python train.py --n_head=3 --head_dim=64 --d_mlp=512 --vocab_size=17590 --norm_place="pre" --norm_eps=1e-05 --positions="rope" --init_std_o=0.0 --optimizer="soap_variant" --lr=0.00717 --grad_clip=1.0 --warmup_steps=200 --schedule="wsd" --decay_shape="linear" --final_lr_fraction=0.1
Each number is 128 + 32 x the weight over the matrix's rms, rounded and kept within 0 to 255. Layers, rows and columns count from 0.

# layer 10 MLP up, 512x192, rms 0.16, rows 141-152, columns 0-191
[[152 182 173 141 104 138 125 170 129 150  96 141 112 123 124 127 170 101  81 113 134 134 158 167 166 127 146  94 115 101 134 131 166 108 102 128 115 131 215 159 112 142  84 144 175 189 130  94 146 119 170 104 161 114 173  98 132 132 115 121 130  95 128  95 119 183 160  95 140 106 125 188 156 165 155 100 183 133 123 110 167 118  92 188 107 200  98 132 132 151 125  94 128 151 133 141  94  92 146 152 137 114 166  96 137 124 144  76  99 101 110 122 113 164  74 120 121 156 157 103 144 119 144 133  70 140  84 111 147 151 196 169 166 160  72 112  73  66 137 201 127 140 179  63 123  73 135  81 133 135  89 168 129 171 131 128  92  82 105 104 128 156 116 160 174 120 108  50 120 137 152 182  88  98 142 178 141 128 145 109 136 116 140 121  93 100 121 133 121 104  96 173]
 [ 53 124  92  99 118  89 137 134 145 123 102 131 100 131 119 171 159 127 150 109 143 108 135 117 114 137  94 133 138 134 136 138 137 122 116 200 123  61 135 115 114 128  91 109 131  78 199 123 102 159  81 111 171 106 119 130 166 173 163  84 175 106 117  96 126 103 155 134 170 150 174 138 108 108 164 139 139 102 116 140 110 127 171 113 115 154 122 160 159 156 194 135 148 120 163 207 116 113 116  96 102 136 161 112 166 162 193 145 111 137  99 128 112 136 151 118 126 147  97 137 102  89 130 170 103 106 186  94 118 151 151 131 100 161 136 148 135 132 151 148 125 181 132 133 111 165  88 139 117 148 124 172 165 156 140 105 124 104 123 149 121 132 122 115 162 144 168 133  53 124 102 189  83  64 143  94 135 131 167 120 131  72 136 155 115 111 110 168  90  97 135 155]
 [100 136 147 112  69 104 136 148 114 116  85 144 181 166 125 160 159 169 118 110 201 142 114 186 122 136 184 121 110  89 152 164 136 171 158 146  95 168 126  78 143  92  67 163 151 110 107  77 120 185 140 119 150 142  33  83 134 112 109 123 171 104 126 157 116 151 122 101 112 104  93  65  86 124 127  81  81 113 124 148  73 124 170 117 137 123 124 123 176 136 167 122  77 115 138 129 100  91 167 200 107 196 107 150 178 105 166 148 127 129  92 167 120 143 136 133 131 170 135 122 126  85 119 212 114 187 148 145 147 118  98 119 106 107 182 144 110 103 109 116  75 143 138 105 158 136 137 135 188 101 122 139 188 180 100 159 167  84 105 130 132  73 131  79 229 151 138 102  84 170 110 102 123  68 190 103 143  90 144 138 153  75 166 104 146 117 152 112 101 137 126 130]
 [ 99  98 215 129 111 106 108 124 176 166 154  90  99 120 122 109 111 114 147 192 195 106 139 120 153 128 104 153  95 120 146 140 142 133  96  94 142 121 150 160 104 146 125 142  92 128  75 104 107 127 118 165 151  93 180 126  39 143  85 114 119  90 160 108 109 171 113 147  97 143 136 137 115 138 105  99 119 119 158 134 136 137 130 117  60 133 104 160 135 132 120 130 119 140 185 122 125 165 117 117 127 133 105 147 128 120 102 150 116 129 121 105 108 129 115 111 126 112  97 115 158 160 104  98 101 136 175  85 123 100  99 116 152 106 164 177 112 149 148 109 115 161 184 171 127  81 145 128  74 181 142 147 153 105 113 107  99 133 113 102 133 131 117 140 111 119 154 115  90 126 154 158  64  15 152 169 152 123  88 132 183 100 152 110  77 146 137 160 116  89 154 141]
 [216 172 115 145 103 122 145 118 106 147 185 143  98 136 128  91 139 143 167 158  65 218 139 132 131 156 224 117 156 152 133  97 189  82  83  99 188 102 123  46 157 120 141 117 123 138 151 144 117 169 218 187 121 213 118 143 103  85 107 143 132 116 139  92 146 153 155 113 169 179 141 148 136 151 153 154  72 168 137 127 112 188 120  42 134  73  80  87 170 113 181 121 161 155 135 119 170 100 180 183 100 125 179 101 183 104  83 159 105 103 157 111 133 148 105 130  47 151  92 130 151 115  88 121 141  86 150 122 140  87  72 105  99 129  99 139 102 114 142  76 150 102 122 117 167  63 132 163 123 160 111 151 140 166 122  82 184  69 110  89 108  68  93  98 145  64 163 139 116 149  85 130 180 112 178 175  89 136 104 114 157 177 142 136 118 124 150 167  99 112 126 133]
 [120 129 150 111 139 143 145  40 144 141 119 152 125  95  85 207  99 195 143  76 136 150 161 127 103 121  76 145 143 179 153 197 107 126  78 135  68 139 138 137 152 162  85 138 143 123 151 149 139 162 158 181 149  98 112 116 156 107 141 147 108 130 128 138 118 146 120 114 143 150  84 175  87 233 182 163 159  75 114 109 111  66 133  45  73 108  80  75  90 131 152 128 114 159  68 135 158 115 142 123  23  66  78 147 139  92  95 176  66 125 137 152 109 105  58 136 133 102 142 149 143 140 150 108 104 195 111 139 118 129 124 175 154 175 116 133 125 136 143 115  92 135  95 163 113 100 100 120 160 160 113 137 118 136 159 115 131  62 126 131 133 165 101 175 163 151 135 208 136 178  92 158 119 144  56 114 128 123 123 112 134  93 107 109 137 163 127  97 149 158  50 111]
 [103 129 108 153 131 143 119  97 125 118 179 133 140  91 155 108  64 123 133  72 185 107 103 157 111  95 112 140 148 142  97 135 164  82 141  95 169 107  83 148 100 100 148 131 150 121 170 129 139 127 155 138 142 148 139 169 191 109 151 148 159 103 137 135  98 142 165 103 138  89 122  99 148 138 149 135 116  97 126 128 162 116 102  86 118 155 156 146 120 248 136 128 107 156 148  88 131  89 110 143 127 147 130 148 171 107 166 134  87 135 156  67 175 122 130 196 135  77 107 140 119 175 137  68 122 151 120 103  98 115 157 104  84 123 108 120 149 157 105 201 141 154  81  42 108 133 137  63 125 128 140  99 111 147 137 153  79  47 158 118 103 108 150 129 107  97 110 170 101 133 103 118  82 166 162 154  93 142 129 114 119  78  78 107 165 142 111 136 146 134 140 140]
 [163 122 175 199  85  58 154  93 138  78 150 112  68 193 145 155 108 112  84  95 157 114 126 143 130 129 172 153 105 156 100 107 165 116 135  72  98 129 133 139  91 142 154 209  74 165 147 148 157  42 149  93 102 202 126 140 150  59 136 129 159  54  83  98  96 115 139 126 133  88 194 126 137 123 131  94 138 154 114 126  69 102 101 115  96 222 125 189 165 139 150 162 121 106 117 122 130  98 169 144 141 113 181  93  36  86 175 139 169 118 224  94  97  87 139 131 127 168 141  77  65 101 116  94 134 190 168 134 115  99 100 120  83 143 113 146 123 159  63 120 145 102  83 101 116 111 126 125 112  79 153 128 122 156 154 119 106 122  98 118 168  87 132 171 105 150 131 155 191 125 187  95 117 162 177  91 116 132 116 153 100 130 134 192  86  95 118 124  96  73  78  43]
 [147 105 132 105 117  76 188 112 126 119 114  99 109 100  99 111 176 152 101 115  93 124 173 157 122 139  92 103 140 105 120 149 141 126 125 108 128 126 151 115 114 139  92  89 122 176 124 100 159 128 100 104 187 142 154 129 108 144  57 127 163 114  98 131 130 104 117 114  53 134 106 180 194 143 140 135  94 107 101 158 101 135 117 123 108  68 161  96 191 141 131 125 164 179 180 110 151  94 155 122 145 190 123 114 171 126  27 132 172 145  83  82  33 168 160  94 146 152  97 139  70 157 132 129 153 135 188  92 124  91 146  83 146 168 151 161 166 130 136 126  85 130 126 134 157 130 166  70 126  81 104 158 127 135 122 164 127 120 170 158 146 126 118 147  85 129 148  82 129 155 121 182 160 108 150 166 154 174 128  78 106  77 135 170 159 138 153 131 132 101  75 127]
 [101  93 157 113 111 207  75  94 114 143 142 115 131  80 124 112 100 156 137  50 144 165 145  64  57 121 117  80 104 183  90 133  93 124 158 138 194  85 156 122 126  81 179  81 145 107  72 160 110 197 215 112 128 116 107 188 124 165  96  67  90  63 106 131 134 151 130 122  74 108 159  95 115 138 151 115 172 172 150 158 131  92 118 135 148 180  85 106 143  90 137  88  81 109 174  89 147  83 160 151 134 132 137 115 126 110  85  83 150 102  92 138 114 171 138 203  92 103 119 171 132 179 127  98 185 183 132 146 123 164 100 126 201 118 106  80 136  78 156 203 126 171  93 157 116 156 148 131 153 145 116 136 163 131 128 102  79 132 122  88 159 199 135  84 139 106 196 138 125 158 202  85  99 106 106 137 134 146 104 146 126 166 165  91  88 112 119 112 182  92 126 115]
 [155 162 155 143  88 113 118 156 127  91 191 183 124 142 207 107 129 167 115 213 101 114 119 142 148 110  98 117 176 164  67 114 193 106 150 175 175 107 100 140 169 145 173 122 155 149 194  98 144 112 204  36 149 159 101 148 158 114 106 109 137 109 121 120 149 135 141 134  95 101 135 105 101 177 160 111  95 150 128 124 124 164 177 139 132 165 131 160 124 132 144 103 165  99 132 174  96 105  83 138 108 128 118 138  80 112 132 187 147 177 126 112  94 177 121 138  93  61  85 132 119 134 137  82 155 153 111  63 107 172 153 155  84 110 161  57 128 140 153 112 129 138 152 121 121 120 120  75 143 140 155  64 116 110 125 123  53 125 116 197 152 161 137 152 150 180  84 164  75  72  92 128 155 100 143 115 105 132 123 140 140 178  82  82 142 111 112  97  98 167 167  58]
 [174 123  92 132 192 123 154 139 136 191  81 160 161  87  87  96 140 150 132 142 127  92 169 178 106 155 110 108 116 178 158 108 133  86 120 126  87 133 111  80 119 132 101 137 101 100 132  60  74 148  94 141 110  32  82 106 163  75  89 130 103 103 122 143 117 190  96 170 131 141 155 167 107 172  89  99 191 119 101 120 184 208  94 146 142 174 162  99 179  64 129 126 122 142 144  96 137 125 144 153 123 149 109 222 113 172 152 118 145 168  80 105 170 101  62 114 137  96 130 145 162 114 107 140 126 139 128 160  71  95  98 165 169 142  79 140  77  82  93 168 103 113 172 115 112  73 121 122 130 105 121 164 158 107  91 111 121 124 163 118 185 140 101 144 103 192 171  18 133 132 149 159 165 115  89 113 145 122 174 115 131 115 192 121 184 161 130 112 130 169 166 115]]
# layer 10 MLP down (transposed), 512x192, rms 0.155, rows 141-152, columns 0-191
[[170 141  89 128 159 184 128 132  89 112 181 104 153 113  62  99 114 188 104 129 102 146 116 138 133  86 167 105 113 145  97 132  88 137 125 181 136 166 146 128 107 128 130 104 144 200 148 140 169 118 113 141 103  50 109 131  94 134  88 163  75 107 162 119  77 127  85 126 121  86  80 102 135  86 149 148  82 124 170 161 102 169 196 189 116 100 128 124 166 157 147 125 159 116 101 135 159 115 124 103 105 123 101 104 145 118 138 106 118 145 153 203  81 180 153  79 133 128  91 141 124 129 159 103 111 112 138 173 101 143 181 126  89  80 119 187 107 175  99 111 100 102 123 115 179 104 184 133 115 102 139 171 104 146 127  89 112  61 160 114  98 121 138 112 127  99 126 116 160  82 151 144 137 143 140 161  56 104 121  88 129 127 130 129 137  94 113 112 139 157  65 193]
 [142 187 198 111 129  58 131 118 107 100 134 143 141  63  98 127 159  90  98 118 119 132 130  86 124 161 106 136 122  62 123 114 140 125 157 145 141 129 149  84 142 171 114 114 172 155  81 140 154 164 153  99 135 146 134 184 176 185  86 121 158  64 137 130 145 136 146 106 170 138 123 128  87 104  56 140 146 113  97 141 113 118 126 151 138 133 121 111 169 166 162 139 113  99 145 186 181 103 130 164  86 112  88 123 194 115 197 104 145  83 163 152 125 124 102 185 119 112 161  85 123  68 136  79 160 148  97  80 167 105 104  57 131 172 118 168  89 153 122 119 204 126 222 203 148 155  68  98  95 112 125  96 121 163 148 157 183 145 116 138 116 176 105 113 113 137 170 110 100 131 169 100 145 139 106  87 103 131 113 171 110 152 152 146 135 170 142 143  94 159 129 132]
 [177 160 146 137 106  82 169 166 112 180  98 154 138 126 170 142 150 105  88 147  86  83 144 154 137 126 154 139 164 106 112 108  80 114 163 135 161  74 107  96 133 200 103 117 127 122 214 160 147 124 156 136 165 137  77 115  78 188 131 136 126 135 140 112 117 115 108 131  87 175 152 166 114 155 142 147 147 111  84 129 126 107 166 164 102 129 147 150 116 147 197 143  82  83 140 104 133 188 153 119 135  99 145 152 150 175 140 160  79 120 108  99 161 131  83 121  95 179 121 120 131 136 110  89 159 102 177 105 147 132 167 152  88 102 133  97 141  84 107 135 101 111 111  76 166 107 164 179 132 122 103 109 139  78 195 200 174 110 165 127 139 118  98 118 110 133 196  77 126 171 127 127 146 123 136 149 172  58 117 164 202 130 114 118  58  81  95 138 180 185  93 147]
 [175 180 144 111 153 103 120  42 104 114 133 125 171 128 134  98 119 160 141 122 116 161 155 127 189 162 116  82 200 157 136  97 160 134 171 104 109 174 134 114  91 102 112 152 114 139 104  72 127 107  94  95 147 127 125 119 163 141 106  84 113 155  92 149 107 120  95 110 112 161 134 117 139 118 184 168 155  91 146 109 165 158 142 140 120 119 117 123 110 127 103 117 171  96 143 146 109 112  96 130 165 138 125 137  57  77  94 159 104  87 182 144 132 174 152  62  67  71  81 139 179 114 135 109 144  76 151 142 128 151 118 115  97 121 139 118 151 101 123 151 132 146 136 167  83 105  89  84 158 119 141  87 173 115 127 133 176 113 105  88 122  71 163  83 157 176 141 157 181  92 117 122 114 138 121  94 125 102 159 131 155 140 153  81 176 195 126 151 157 152 110 127]
 [110 166 118 175 184 139 158 125 176 144  94 111  50 136 102 124  83 153 190 123 197 181 155 142 123 106 161  96  72 110 138 138  81 142 105 132 146  75 152 174 133 145 107 134 113 187  86 127 143 230 149 153 107 125 108 164 126 127 127  76 114 180 177 174 131 151 164  63  96 132  96 151 123 145  89 143 132 114 132 132 142 150 141 149 161 132 106 158  84  86 149  92 107 212 144 177 103 141 113 132 103 226 148 105 155  82 120 158 172 173 147  92 137 149 121 166 120 216 126 155 155  90 157 101 138 140 112 214 142 136  97 161 134 142 122 149 106 131 151  84  95 106 151 112  79 154  94 115 112 133  86 176 153 104 147 113 197 112 116 104 163  86 125 117 167 140  91 116 156 140 163  95 174  79 179 155 167 143 158 102 128  98 180 179 155 109 122 208  74  81 122 114]
 [ 98 106  59 102 180  72 112 104 151  87 116 131  43  56 104 106  99 193 144 153 117 136 139 106 119  87 148 113 128 152  93  70 128 142  74 147 133 100  97 118 182 110 174  97 113 134  91 124 139 145 102 146 111 163 130 110 158 135 162 112 138 119 120 174 125 112 142 134 175 122 185 104 130  61 176 148  91  56 173  84 151 140 112  89 118 129 129  93 127 155  59 110 148 135  64 149 124 139  63 146 135  98 155 209 192 112 144 144 130 165 126 154 171 159 115 142 157 139 153  92 145 161 129 174  93 142 160 109  95 154 183 104 200  99 117 145  87 127 131 164 166 176  94  84  71  88  94  86 134 127 227 157  65  94 102 119 190 140 159 116 118  60 139 164 144 121 145 182  86 149 113 154 110 117 128 126 119 109 107 117 114 182  78 190 122 133 140  81 157  84 178 133]
 [125  83 176 120 207  87 118 103  74 174 146 125 115  90 157 156  98  94  79 107 105 173 124  79 154 140 198  96 174 159 151 168  89 175  89 127  82 125 104 162 154 149 127 177 122 205 112 116 109 123 145 161 148 145 100 178 151 157 153  67 171  94 151 154 114 113 160 111  77 126 171 127 147 136 143  87 131 163 150 122 101  85 138 129  86 106  97 115 162 139 141 194  93  71 100 113 142 173 138 148 122 128 143 119 133  49  81  72 116 124 156 120 142 154 107 141 149  68 122 113 157 125  97 104 137 132 111  93  97 131  92 165 136 104 101 124 102 181 137 163 141 126  67 155 148 152 128 107  95 104 101 108 138  73 193 134 118 180 163 105  70 164 162 143 147  92 103  88 105 184 158 152 155 134 166  93 116 151 111 135 181 140 106 132 125  73  96 102 124 105 125 166]
 [129 191  32 140 159 112 142 194 152  80 132 100 194 155 134 104 117 147 114 156 118 188 170 155 153  86 137  60 107 106 138  94 158 135 160  55 115 159 147 134 200 106 165 157  77 179 138  92 125  98  87 143 138 143  98 135 175 153 118 111 178  59  83 130 115 196 113 111 100  83  84 134 180 127  78 166 144  90 178 167  84 157 163 108 159 211 145 218 125  83  68  95 180 142 113 160  95 135  83 146 142 135 223  89  40 103 180 121 166 110 161 114 174 139 113 105  85 116 100 119  70 137 158 131 123 143 129 134 117 156 128 175 120  94  83 137 167 146  93 118  98 134 110 135 108  59 134  97 106 104 101 146 203 115 221 117 104 132 132 107 198 155 103  92 183 112 104 154 171 121 162 113 165 157  79 148 108 141 157 126 130 103  89  84 172 141 172 118 154 153 119 118]
 [164 138 112 165  66 110 113 139 111 138 191 192 138 179 132 163  84  92 185 109  90 128 155  71 102 221 106 131 111 139 116 113 111 104 153 158 162 113  92 121  93 128  92 179 133 132 151 122 159 171 135 108 121 102  86 167 156 122 104 153 142 129 170 144  93 111 135 165 108 157 105 164  84 145 104 107 102 141  78 122 110 170 119  62 132  55 123 126 139 145 117 166  94 114 124 119 155 129 142  85 120  97 111 168 148 137 136 127 173 136  96 121 173  87 144 117  99 139 105 152 162 158 168 106 108 131 115 154  86 109 137 172 138 204 112 111 105 111 138  60  96 178 106 125 118 121 139 134 140 140 229 139 127 174 126 158 131 126  73 126 198 131 120 122 108 111 141 105 162 166  58 141 170 112 143 134 160  95 171 124  70  91 114  80 181 102  77 136  83 128 150  92]
 [115  37  89 163 196  53  97 106 132  58 106 179 169 139 102  96 147 160 130 144 102 131 180 165 107  97  90 103  68 128 161 146  95  67 122  86 134 152 120 116 119 135  89 175 113 132 115 151 101 127 120 127 203 122 106 137 118 147  75 146 105 124  89  94 177 129 131 103 178 151 132 185 148 158 111 125 142 166 197 182  84 171 102 125 128 117 146 130 147  84 150 115 107 145  77 166 124  76 148 141 145 101 183  98 125 105 105 138 175  87 111 119 125 146  75 120 147  63 154  52 135 113 177 140 152 144 140 102 139  62 109 134 124  62  89 172 119 109 169 152  85 160 134 115  96  88 130 109 126 156 141 145 107 135 159 132 140 109 102 114 121  92  84 104  58 108 135 163 149 176  99 173 116  97 152 139 106 170 114  93 107  59 182 199 174 118 103 131  97  93 122 126]
 [137 177 160 156 115  87 137 110 138 167 182 111 123  98  97 139 157 145 105 113 175 147 165 179 189 204 105 124 109 135 135 144 137 149 135 102 103  85  62  99 117 209 167 103 140 127 105  75 168 124 162  92 164 121 138 126 140  98 167 163 126 165 123 134 120 125 154 188 121 122 193  97 149 127 133 131 160 170 102 181 131  62 110 114  70 153 117 164 117 130 160 101  98 153 157 123 113 131 119 170  65 156  83 162  50 145 103 176 131 117 197 117 158 144 180  59  96 130 138  80 121 138 146 116 114 222 158 118 181 108 149  93  97 146 145 161 157 118 223 108  78 128 171 147 140 129 137 129 138 106 128 163 135 112 173 123 159 144 208 117 106 121 124 110 117 151 104 118 153 236 174 130 154  49 136 135 112 140 117 168 187 152 175 103  50 117 136 156 135 171 150 169]
 [165 153 153  81 143 140 142 114 160 144 128 115 111 140 150  39 142 152 137 141  97 146 170 104 168 148 169 180 167  73 149 103 144 170 117  68 101  92 132 178 156 104 112 130  81 168  82 113  65 122 132 217 148 120  87 104  96 144 127 103 131  66 131 131 108  98  80 134 123 180 106  99 122 130 176 112  92 140 138 111  97 119 126 119 167 118  78 152  88 151 164 151 146 181 134 143 162  98 118 175  76 116 108 141 118  91 100 109  71 161 157  83 110 120  88 209 143 112 189  82 186 124 121 142 114 147 176 179 119 152 125 157 133 112 127 155 182 140  94 158 197 129 128 103  96  96 207 118  88 114 119 120 122 116 112 109 130  84 121  85 198 113  48  65 152 161 161 148 157 119 157 179 181 117 121  84  99  99 134 138 131 127 117  80 139 102 119  83 147 159 136 133]]
# layer 10 MLP gate, 512x192, rms 0.155, rows 142-153, columns 0-191
[[ 79  49  87 131 117 126 128 175 167 134 115 182 177 107 118 119 145 177  95 150 174 182 119 119 162 113  76  93 184 117  74 129 132  98 122 103 130 136 125  89 130  73 156 110 120 127 153 106 109  83 143 145  57  74  85 103 113 153 137  85  46 177 141  90 149 153 141  85 120 106 168 118 148 100 125  79 158 171 124 137 114 109 143 167 154 109 178  58 104  81 162  62 161 125 111  47 104 158 118 112 174 119 134  65  98 128  62 113 132 101  82  75 162 137 111  99 115 127 117 199 147 193  79 190  84 172 129 161 132 108 122 177 143 134  84 110 159 108  97 122  78  80  31  40 138  76 154 102 181 169 149 126  71  70 142  60 120  90 109 110 119 107 105 184 146 158  63 108 147 130 109  87 150  90  78 176 115  83 152 105 131 142 117 100 111  92 129 120 160 125 140 101]
 [ 90 136  92 128 148  99 131 166 162  92 171 174 165  90 135 159  51 100 133  83  96 111 138 146 113 120  97  45 146 143 128  95  99 161 141 135  96  76  85 123 107 161 137 134 105 184 166 130  70  73  62 105 208  71 186 106 120 149 109 164 140  72 133 162 119 152 163 130 160 142  86 112  60 134  89 168 112  81  83 166  94 114 173  59 132 116 159  81 185  97 103 174  93 128 110 113 118  96 146 129 128 133 142 121 181 131 132  91 123  79 112  86 165 167 150 117 128 170 178  97 135  93 132  88  91 121 139 143 161 129 187  95 133 173 154 106 105 198  86 104 115 116  86 108 138 108 108 151 140 175 150 129 105 100  78 153  95 133 117 165  96 147 123 124 139 133 120 130  85 141 139 108 109 163 165 118 125 155 109 181  91 146  55 111 158  99  99 145 169 101 149 124]
 [124 158 109 146 170 133 173 145 156 119 129 143 138 134 129 160 117 153 152 126 141 185 136 166 147 143 169 214 130 100 179 118 142 111 134 100 134  72 110  96 111 140 150 110  70 119 129 121 157 129 108 152 168 159 119 160 104 119 149 155  95 133 150  76 148 163 127 122 120 123 188 126 126 151 122  91  90 162 124 163 137 158 114 113 149 165  89  41  82 139  97  92  94  99  78 102 166 118  67 162 126  81 107 149 135 121 151 153 115  91 116 143 107 127 150 117 141 141 128  71 167 176  84 124  98 123 132 119 107 117 146 137  86 108 122 169 127 122 131 144 124 134 124 173 112  86 102  65 103 182 125 187 125 118 153  95  91  87 150 111 116 130 103 120 131 100  91 111 160 128 145 117 134 111 146 166 120 113  90 122 136 161  87 104 103 147 144 148  91  86 125 111]
 [124 133  39 172 151 135 115 156  72 138  96 155 165 164 117 119 132  85 125  83 188  93 148  99 119 121 130 127 112 201 146 102 148 142 141 116 131 121 106 141 140 147 148 166 144 195 146 131 148 141 123 122 148 117 115 158 129 147 159  83 118 175  94 120  88 214 194 137 139 142 118 111 142  74 109 117 144  67 126 143 109 130 179 105 189 188 123 102 122 139 137  96 153 163 152 148 121 164 126  89 100 140 217  88 119 144 150  98 126 134  73 130 170 140 110  97 157 132 159 155 173  65 170 165  96  76 187 136 214 116 107 181 103 192  87 136 128 155 145 124 116 139 132  78 179 191 131 128 111 146 110 133 109 192 200  84 175 211  96 124 121 100  98  88 127 109  99 132 120 140 133 167  42 139 136 147 146 105 147  89 104 131 143 172 157 136 121  93 102 105  99  77]
 [147  67 134 134 139 145 101 133 152 113  89 144 137 157 107  71 146 158 147 136 151 129  78  87 138 161 144 190 101  73 111 117 112  86 190 165 110 152  80  78 143 149 118 112 124 115 102 181 117 163  82 127 160 134 131 111 185 147 140 111  77 134 125 157 138 136  67 162  64 135  95 119 126 116 136 159 138 138 137 148 139 103 136 159 147  63 129 157 103  87  47 132 166 141 212 143  93 125 120 137 164 169 127 139 119 163  82 186 169 113 117 166 143  92 132 135 181 157 133 129 136 115 170 143  84 113 124 169  74 131 148 165 135 112 121 152 149  84 136 115 129 142 171 169 119  78  49  83 139 144 165 108 166 132 145 194  88  91 142  90 119 106 123 116 138 214 121 113 180 102 130 132 143 197 119  93 134  87 145 167 156 165 146  70 178 184 105 100 142 136 142 212]
 [115 126 115 101 103 115 138 149 135  96 106 142 115 151 136 125 179  89  72  96 105 149  82 139 137 122 180  56 127  85 137 115 123 141 119 145 152 146 136 107 182 136 118 159  84 172 123 121  82 207 126 156  73  75 131 151 110 131  93 105  86 159 131  90 145 122 122 148 126 149 143 135 126 142 114 108 145 127 114 156  95 199 163 129  92 112 112 121 170  48 118 127 165 149 181 149 144 133 103 122 163 132 137  97 117 161 133 108  77 163 126 167 148 103 163 107 115 173 128 161 108 115 107 163 140 123 100 153 176 119 138 117  80 117 185 161  95  82 138  94  95 137 124 170 149 124 141 134 161 165 131 124 122 127 145 135 131 168 117 122 115 200  78 114 163 149 144 130 184 151 140 137 144 117  66 129 137 101 142 158 140 115 160  82 119 137 113 131 149 109 106  72]
 [135 112 159  84 202 138  58  77 150 143  60 166 168 101  97 159 149 159 143 127 123 151  97 168 138 131 156 163  82 136 113 137  85  83 139  92 109  71  99 127 192 107  31  35 159  99 120 150 105 178 110 112  92 101 131 147  98 156 137  79 134 126 129 166 122  80 128 134 101 135  78 147 109  71 116 144 125 143 106 136 161  94 118 117 150  97 122 105 133  98 103  87 142 199 119 130 169 133 164 144 148 184  76  93 199 164  72 123  86 114 126 147 186 170 187 199  89  97 115  97 136  56 151 155 157 168 191 106 113 141 168 167 199  92 220 108 174 105 147  92 173 120 163 191 118 113 109  90 162 193 159 108 165 118 106 140  99 145 126 172  76 125 134  94 202 112 165  83 122  92 114 173 174 105 146 194  74 117  99  59 206  86 124 111  91 108 140 113 143 143 159 147]
 [113 148 148  98 130  97 137 111  91  57  97  83 145  78 134 116 139 150  90 115 206 105 119 136 146 110 121 117 151 148 111 138  75 172 112 148 128 101 122 182 131 100 185 152  99 110 124 122 133 141 123 107 131 141 133 114 123 132 134 126 102  84 108 103  90 107 147 104 139 116 158 103 135 159 112 138  45 139 165 146 167 146 186 124 157 168  85 109 163 103 147 105 165 139 116 117 143 154 167 136  67 163 139 150 117  57  49 207 134 129  73 176 114  85 100 110 221 155 166 139 148  87  73 140  97 156  54 126 107 103 119 131  95 170 127 137 106 166 146 135  98  95 142 138 198 162  85 113 150 173 158 181 109 159 135 110  94 167  60 154 106 186  93 105 132 135  83 167 169 181 118 173 157 132 142 111  81 139 104 137 155  93 114 133 128 143  71 112 124 138 114 134]
 [161 201 144 148 104  99 165 158  91 136 185 108  95  60 134 137 133  32 177  90 135  96  75  95 213 153 173 128 155  85  98  89 164 173 156 102  93 166 155 135  76  89 117  68 150 151 186 141 175 122 145 122 126 107 136 100 131 122 135  77 136 160 141  58 119 121 151 137 144 110  93 112 152 122  90 135  71 111 131 104 157 104 164 130 131 137 119 128 113 163  92 152 186  91 133  85 134 128  96  82 133 128 147  96 137 101 149 172 106  57 193 105 134 170 171  90  90 170  85 164 147 127  80 128 113 127 138 109 211 152 104 108 157 160 140  38 173 175  85 131 187  94 143 128 122 116 123 123 148 117 146  61 154  69 105 110 102  95 153  92  69  77 139 127 151 138 115  82 145 119 103 137 181 177 122 174 126 119  86 161 109 202  82  99 148 173 124  91 163 139 132 161]
 [186  82 126 210 143 150  68  77 118 125 116 129  95 139 132 123  95 159  91  96 102 105 122 171 124 101 136  87 145  75 150 111 157 121 106 143 121 106 131  93 100 154 138 106 128 192 110  93 143 188 132 162 201 139  83 100 116  81 137 121 115 153 145 141 136 157 119 154 168  82 162 117 147 128  84 112 155  90 124 168 154 169 142 134 102 172 116  97 135 144  99  95 148 102  69 107 133 133  85 165 101 111 147 117 154  64 155 139 149 132  76 126 154 144 105 143  63  82 110 175 112  56 105 156 110 135 120 152 133  80 166 172 118 141 104 124  83 154 180 151  36 203 134 156 105 151  91 128 183 147 108  73  96 159 158 118  94 117 103 134 107  82 141 176 113 124 185 115 162 138 145 112 133 124  86 170 110 100 131  90 149 128 150 150 141 175  95 154  92 131  66 168]
 [141 138 126 138 102 180 213 196  72 127 121 162 157 151 145 162 112  61 123 168  65 158  62 119 214  69 148  86 189  93  62 119  53 124 168  79 150 182  91 126 140 109 215 156  91 131 142 115  91  88 191 146 161 139 107 121 120 163 104 121 157 121 135 134 115  84 124 127  64  85 156 160 110 162 140  89 120 135 136  73 151 107 126  89  97  84 111 129 118 131 137 137 151 109 140 141 114  99 104  78 147  78 144 136  98  74  83  77 158 101 154 102  76 136  74  73 132 158  65  63  86 143 148 121 192  99 116 103 140 115 121  98  75 163  99 142 199 140 122  77 105 120  74 128 146 114  99 173 132 162 138 140 101 145 134 150 144 139  75 136  72 130 174 120 134  74  48  86  98 200 143 139 103 188 108 155 142 101 106  60 159 133  89 148  91 164 132 150 122 143 139 137]
 [ 65 108 154 154 173 162 157 103 162 168 129 114 205  86 155 128 159  83 177 121 116 199 119 127  84  96 156  89 154  82 164 105 112 137 141 102 111  56 174 132 140 140 128 195 193  87 129 166 120 117 127 189 133 140 168 106 122 167 144 149  47 114 124 118 194 104 131 163  84 139 115 116 124 149 142 108 178 150 152 151  66 128 159 102 182 130 130 140 108 117 142  95 182 140 145 122  97 162 175  92 131 107 161 124 140 174 183 180 138  96 107 187  94 176 144 125  91  47 160 172 174 116 130 136  79 130 125 139 117 165 112 187 154 118  80 121 135 124 214  87 138 148 129 164 151 100 121 130 154 134 166 179 145 160 113 156 153 199 228 130  66 119 139 123 125 132 121 125 130 107 121 141  85  96 116 122 158 133 107 140 144 189 104 102 179 150 124 193 127 152 186 134]]